Weights of a small GPT-style language model, trained from scratch on English Wikipedia.
Size: 8 heads of 32, MLP 1024 tanh GELU.
Each number is 500 + 25 x the weight over its row's rms, rounded and kept within 0 to 999. Layers, rows and columns count from 0. Numbers have three digits each. The size before them is the row's rms in percent of the matrix's.

# up: layer 3 MLP up, 1024x256, rms 0.0574, rows 675-699, columns 0-127
# down: layer 3 MLP down (transposed), 1024x256, rms 0.0705, rows 675-698, columns 0-127
up675 090:516516514499522536488537490463457501520515513467479492480513476460527556504489488488499528487492517570526478515499535527549540480497517537433449502508534523517517490525555506508513508483461525478514522471505509492484510476543521504463503490509482502544489551483497502500533494532561491498453449458473556494506514486495492529498485525443525485488490500456514463483529485468487503480505
down675 101:506503493522521529549532511463514455495511524499475459494474506512480517487532520490506503504516471480518524468528479438524504516495476475490554488491499474517489496511422528495486538496503489508489532531465511484475457515498522559481481538511488491465493503488464493501460517464477522443469519498535512499490507537483494481503489487510483482525475467570490510502498500508491513460502
up676 095:501480511491494547532554515454461507531504484451508491499542516482461517522508496494505576509501535510498484539494481507527517516476506520517531512521498457490501461486514484488532463479530513454521496477502488518491453502514500490499486496506520543500486531495521502483502503503507475510516496521499527508516462526512497513490455553457489454452519469488523467474522492523482491511496
down676 099:563503473526527539476531470509495506488495522455526482520532529515506525511516480496513491536539503487499500542502509489506504469528535485465493504498499552512499471477479532459528523512478543487531509465514457487507496506502439518492479492502472502513472506505517500511468463490517469475491496487491546535504496484520509443495540398539534466507502503472471495469533509530494491502483
up677 094:480491514499535499455463491542504476494467568476483541516513534499489554490505488506486500490547495474505544491501536490498494480480494503501514509491528582508470513505493541524493492536451470514534471500504504497525480525469492554493531499599519480478475500503490498514472503515503477468497486500485523494496483477491505497501484525529470497507520492503499488489523497481501474538539
down677 097:470501485515484505548502514523519417506520481508483478488471522505508453528503465483505460491504480477486447476515539461459497517513500503516472508524515480484493518477542483542507521492511489524468549508548468454504477460529518455526513500514509500497527511485470497447494492522522531540512466504525489496506541543494501486508469471490473482520549555476454494518485482500536503502499
up678 092:522483515511472519523504535487520509510507481490492480527507458492479467495521468513491500520486566514476482533491497527532435481513468507518472520471522436504506509486468472486483462507493524525535550510485499546538508532498496490481448518485528453502484471477534568494486442455469479508503526471481525483515541472497515525469485494529500490495468533557485500522481474498512518491467
down678 094:481533484460518534523498488497515490485478497521438461487502429525536523546500493478515467489501440525484481542466468494511472478513477495529513583490508478555525547505499490508522464514491487493519518528526471509494510476546502498446475536504510506487480525542536497456468526522524509495505489511529513489499468541507494496461542503461499508469513565512500493525526487495466517531505
up679 097:457510517477520507494456525502500491504510522548505546505504513483502548500490474478486513500460495476535477490504500472515459520484528544500522498506478491507513518502508499563513511494483478482467463504448471515466536519506517499499491463492494487494529470500486604478531483467537537494508506508454448484508490499491509493515479539510470484510523430482505494473496494494485493489502
down679 098:507513496459472526461519523466496503505496466506516499545506528529494510482481505521516474486508532523508498509506482535513479510505456473493494441502501530455499502506529492461571528495513504478486496469522507526530453489467529513498521490483523525479484458493510503539497502473486507455573481463563535516515488456474539469490505545533486497481466483491477547501500470517467523523475
up680 101:470510496509496506482490501485516530493536513449489492533485470547483458509513472532475510517552471456498509531499504503538487510495500496518533504468497471477485487510536515516504507541478489445512454504487481511477489534508479491547509515526516462507504504548531488492519508473518484548502493481494469490453487474509462536465494486554482491440533463519480506499479525489522528510493
down680 095:493477508544509492498492487496524494514458533520505529490517522490542461483490520483473530473496553518510509512470540481476499488458476528458481540463508544474450501526498515516512474490500491512494478532482516514477564510522525497522532497454497521526481475495476573505473495504555500497498474475491521526526501467520462492501537463479486524484458508478509560481533492509485516493525
up681 104:523535531519487495492571465482507536511515501490499494504456494497513516509505506516504518481511473506455454498497512485518483530488528505451522542482507469482488470493493496512531493458507512502525503476497458515487486488547525565499511514546536447489501491493471524485502473538484457492474478500529487470506539479471523515470495465512470493534479525543496491482486481473523488515581
down681 100:501535481453513515458489514468521491529493481553521551484519501536515538531535492436528454486473482526517486504544508501474496509527520439560517523519471462521503498480519536476486505511498474482500444472524492493523525545472469487499501474491565508515499503498504496501554506513526518511484510489489466490471499493491536516505491549474528459515528515459500494482475477517507522508445
up682 104:485516529532548459483486491490496487502508472551549486492495519480494496469452534510459514528489509507507498532501469512497513499482468477479537508534536463502488513514447518548515452521548479504461528530501468486533511439462476506480482505490562558476501490533495507556486492505522500513507495492498503488513504489438509460477477461506515506530510502483574519492570478515506508544506
down682 107:497467462492474539478452484544515508506517491535465522512506476502455519510515542543517474520518503519506499509488528513527502528506505520511499494518497507456523516501506489480538511486495543523476506528518525554504498525533540512533513535485492490473488484488479526469481499475505528476498511460503475460532476476506510485512520504492520480495482496495466469518502486513499495507502
up683 093:471469477512524545511487471509515502485546505482483513522493473499482526519491510523496537488474543511494505480480546468485493492502452527476540485504454516506444511477528505481494532487526515492483525451482463516511512513534470528533481486494496506483495517473437525514557484521469496500537509491508489454528496451516510541497489458463478506498482482475472472507498538507471500548530
down683 096:511495518494498507481460495485493481500509494467531488501524497469534466492500493502511474515527494470481463470520511544521490496524510545486499522502538508526531516483489496490515457484473468471521521491505513437505531462482509529491492507511463504493516485520457451498492520528511484566497485504517459552519490526506458486475484524489495462507499504494516496479466490405529504432468
up684 095:499468439522488503514473481519497510517486571481505508454458517508491523489525472505493494531549451452501502514522498499508491474497488475470544537532514498517495478542528498498494483518484492514514514526464501535541526520540513485520473483499460483481521547504491468539516442516483512519510473476512465509502519531513514534528475513475494490519494510476529457522528488455512497504521
down684 101:504483531472470460493468484504515509478538507534489502495504520489476565479494490473490451480555473493493485515500481521477552484512556513510481507544503501514505514494477537511480507477523502501484471497540498461516507546503485486458502514542450510503514482506493483490474526519523451513474510504488477527490489495465488498505546511486508514536488525476487482509507538498487481506492
up685 110:478512481540516494518469529484493484478480521531524519500513473494475510466506471540469536475515515501542534502502520477468486512531469450473458490499518525511491486538487531503520467500466514500529534497518527521496500510469507426550476524557485461514472501489492509476538496516492483519508505503492497477462490500507509486474489517537457479532506519493521453489509452526511478493506
down685 104:547495439515483472477503509480468497497511485540511538496459524499507500541511536519470502508526500497495473562507493513498492534518491518544485517483500495456503530518472491518526491457537459485523518474522488486484567523500523463480502510516492506529480443543515511485480500503483485519503488449493512516459497551525471465491551435492490517476494503501483485552460465494519506475511
up686 091:489484490509497489488514549514536479525521525499536541483472525509527518493479497498564469517500505437399513495535481510448479470507525509546505445532470470555484489456475484526516476512494478474475547501512536509499474508492492480526533459526519471513481519525549512522513541504502500530487511514505439491495483490514493501488481544507492490538520561484485507507494483471498514537508
down686 102:485509461536500517489506481509469506490504504475482466531489537493484459530475495487492525457507483516498546549516497492509486528494510485515510491459490519497456504509491507441499487478503516519530510522488477496496528502508472522482478464474514462502503505513498540541494478520492451504549490506496498536501527524485524500548487483519518468505483458493497466468498541540478531469472
up687 104:497448485463511544515520463488523443496531502500526509459470491472504512532477500502469504486526555502480504492490478503511532499498512527497482493503488486481507500493471503529511447487467518479496525496512475517494500487473489518528496492540515499509541480539535488518474499470549481525539508506502451522478465502513502527455469488517448492535518517534496497465520532461520502516443
down687 096:502461475524488477493493528436518524474517455536498483539511540466509519451490473500492508506449485488529495472458496521503510478499491488480497487536534482498505463510496502487500533529493549525477533512482478540543510496497511541528510477483512516494516502452526428528501504523489457509518539474511538498457496546445508531490488465463457529481519504489511537435515501469483520516492
up688 085:525516454507516497521489460517490470549497540510504494507487518535553484521494502503530463567452554515507491529517516439493536505522502518451464524500519504506533489464497468508472533519524442505526490473457503515534507511522490494496467497518545503508509532492513511520518474510537514472455512482482505511462459469449462492492542490519501488513511490493534490477543498496504493539485
down688 088:490524457527500482503512482517513479525545509518501490537426477504476509472511492514479500499484477502417491516505437516490503495456499489523466495506481513498534472504522514495537492491482516449476466532502507503462442502482529485493474497502518495507509503500469473490458500515521500552486468540544481529501477485511533462489438574500486494529501530514520524455496481495456514528506
up689 107:478491467506503499508462473506517480461453488469533472514474484480499493512493484502522543555500495499527480483515481497504508503511515512502503524509517483510494518498495513489510520523420479528495479486502465532505496488527511511490530514494458550462535484499477509531509481526475483474469470440498435498512460529515529521513537540474509545445507517506511507500509466496502512496506
down689 111:509451521528473529494487525517485501476524555498477537502517466521472483519501510502508507464537502541491520477480547509454473498510505517491476482467472486489471470493516458472471490464485485494489493526526534473494463510514498462526484483529528496497469504485485543513494480490503521489528484470501529497525490519515572456501494514478478516498501503506517476502524508495491439474485
up690 098:485514493498501532500503519536496500534544508509520459510510535444517505450481479480464515505527526513538490510488506525455512577558484517485463508494524501459471534494479480516526496516503506495507497523494505558475509525530484497504461524515508462511469503501480486517513488527527454479495481492490539465524491497472481459478488462463495494494507439547509496501480545526494479528444
down690 094:464493513492486498503527503507502519493490459482520504548483493516466511483514508465512500506510500488487503536499500515491480487499487486481488494510487493501487478513518531491512518472488516455481468488552486491483518509484562538513481504485512527512524463496497488462499514431520499488560504500512525502485493487472520533456533465541473485490569476527510508476447502512506555426449
up691 095:486485462491439518531547485534473457505495520488525496512486487542450493523506505487535475530556498516499477471515477511506507540488519503538506489468460519497485493467455489478523503495485482492513510537423500502508505546478490544503473471506486527500501495512540493498502482497499484536474533547479468450517490487510475511505465490518460493454547525507491460484499497470507442472492
down691 093:497519477526511472487458472465485515518458469521557497488483511493547474495515506498467474492469496501543500473464540446475527472503451484449500495482534527505509523527492477541495506464487532514513498471516487480467511462502524477480478512501475515531501503506509530482492483555482516481493522504491455468492499500484472505477483486495487526519518476515475485471547532528483500503489
up692 093:532518497497517494485517515490472526517467510526500466469501515508503524486524484538486528514487527510476495456493489465458494544522506474472480516530476504567495473493462520520541501464462495496499494490488552517536463503508517497520511525464479493484488524537489465476500469485517493462536500473489517471526462472487497532489500468514505468484536497488517534499539492522490495481489
down692 093:454490529507503490501502420526478495518515483477470496526563481507512500523470535481488463456444483503475498469517499502499475506463467509529519475514516500484520539482480523490490509496478502489514494502476505547518557465448492507513516507529481484509479469516586492522554480517502531474528499515541453509483487474535464552523523513500475476485507480549477510539499509519472513537509
up693 097:559516516449455500488509471528503515484482509483487501504476514472486535491530483480496525496493569511512519480509479569504507488518471487483460499523524482548501470497509537503509532535433507547482469496489489493499480499537494517499532469495541506483475515481485506496533559482516514492570473454465522515497537511474478475519495502468515448484493493506477479538508513469500482513504
down693 099:453495442507508489465524487476456535506467546548480456475505492488527487483503493517457510490438526487563477476500489546514506492477475501486501522504502520487461508513491490530546473519522506484504499508483488513535529528456522534505486486470500506535474517468568487525495527477501471469523533483512477517502477478491440535504474455466502539515495455498532536480515471507499495495479
up694 106:533483468464448533493513527478541526498504536518515511494467503509513504476475487514469515499549470480504518496496518501530497480502544505476506527520497454557430486500517536485481488496507498472539536527498494518465501511464511513508540515515460524481475499541526466471539523504503505501503508510473483526495566484522516458484540516506487485504484456508525469535446471483489482435473
down694 100:488454511483513492515477531461524522483481522475540477479513453485489516494485491482488528543456510486484515475518479482502501519477508527476522508531537550495503453492489505512500507507498474478500498480512519496455497518483491497512491522516467481516515522478515533465540502483477505571475470513508479533484487562519499525449485493522453515509491503479503482489516470508490527474539
up695 093:524474480505468524476487482548504510496495452506519497504511411491493469518496494528484469532506526522493463506497484498475504520490487489453481524538473542497518482532499471498477486465508537482501498521467478517506488495482529495517518486496505483498514502543485481465512510467493490523511496531518473533561500469479486468504548496505492503516539505481516468543545529494455495514526
down695 095:501508502478499487518542516504492467546505540480512494483522532476515516497505504508433488513467491485538477509466509484503493509497502476483498551534509527512496505499523516548518501511526458495500518496505480523489502508527541474485517515471506507491478482531512485513541551475515521501543475527519493464500524488483452502519534452514519570465451520460490508483496543508512489528539
up696 096:450504470496489447553527481498472512497513458493498513521472485555531518487546508483505491471549517536503485471547497511448467502505510531483485439470496485487504440491538506522523483500521542498546484487500471497447482508517479419514508494493513542491503505481505491525498532525486451498515499478468497483467506526453501479474493494522553535471492524492484528485471475452498491507515
down696 100:458474541459474530495505510471467514473488482515502447513545458518488499471500527538491497507481479509504534454461465471486535510526498474545470509493483540505489498476513514521497528515480492519464517483482540463491472508466508497451483509479520478471489517492485527500513472479504529521488543527534468509495511509495497505480507491514489444501547477524504446496520508540545478473507
up697 094:446489479541499516527493513484475460485497461469492502489512497504477462519539475552486558500532474562472544512494485529509476532479499450483550467506477490505441531495485494486503504493507510495506507450489515526478501475505508482550446513510526462523484466545496506492535496498564492509447506471529497515530533522506515475488496520488484538497552517524496508495547478519498499478507
down697 093:493543501505551485480517488515546489535508506523456497464515491462444535464498532483487500533515523484490479454496534505510486519468487496466510519542504522506515503458465506481483512481493487463498502452508478459495498475509547508465523481495503507512514477528487533506556536512491490463492504477472504502536477475531519557492483500514505520516497497519442469474514540453510489536480
up698 104:499471511519491484524497497540480465515529498434521497509484472524538469566474509508483490489457516499455507495536504477476523466532514516488512496503495546500507484485471483496516484524486506500447514487511521493421490460498495461530484498458479487486502478514521535491531491500525508540506527509482487502524523484494482495487455543514487504480567507490523543524525498514486457517475
down698 113:528493490533488525512500483453505500503471491548534484518476486489526481476505508491494542576534526497522531534484501521518499545458472500539486494491451528479470504521422495495524537515481464507536537488506513469490514521511467449535527537514516525488492503547504474530519468501532473480477513500515492494501506507470458503499461490503530496487500486480471488504513504523509493508491
up699 098:517466494518517500476493488479462501491526520456519488506509494515539477457521456487480515470502491486506495470526532509498502521513515501521506487513482526493509505499505450533487461495522516502536543501495463446553508505499522480520465501544531504479475527508508516483491455496518479460543480470505493510467503464451485523554460539533470466497528479486487499572518502480535525453509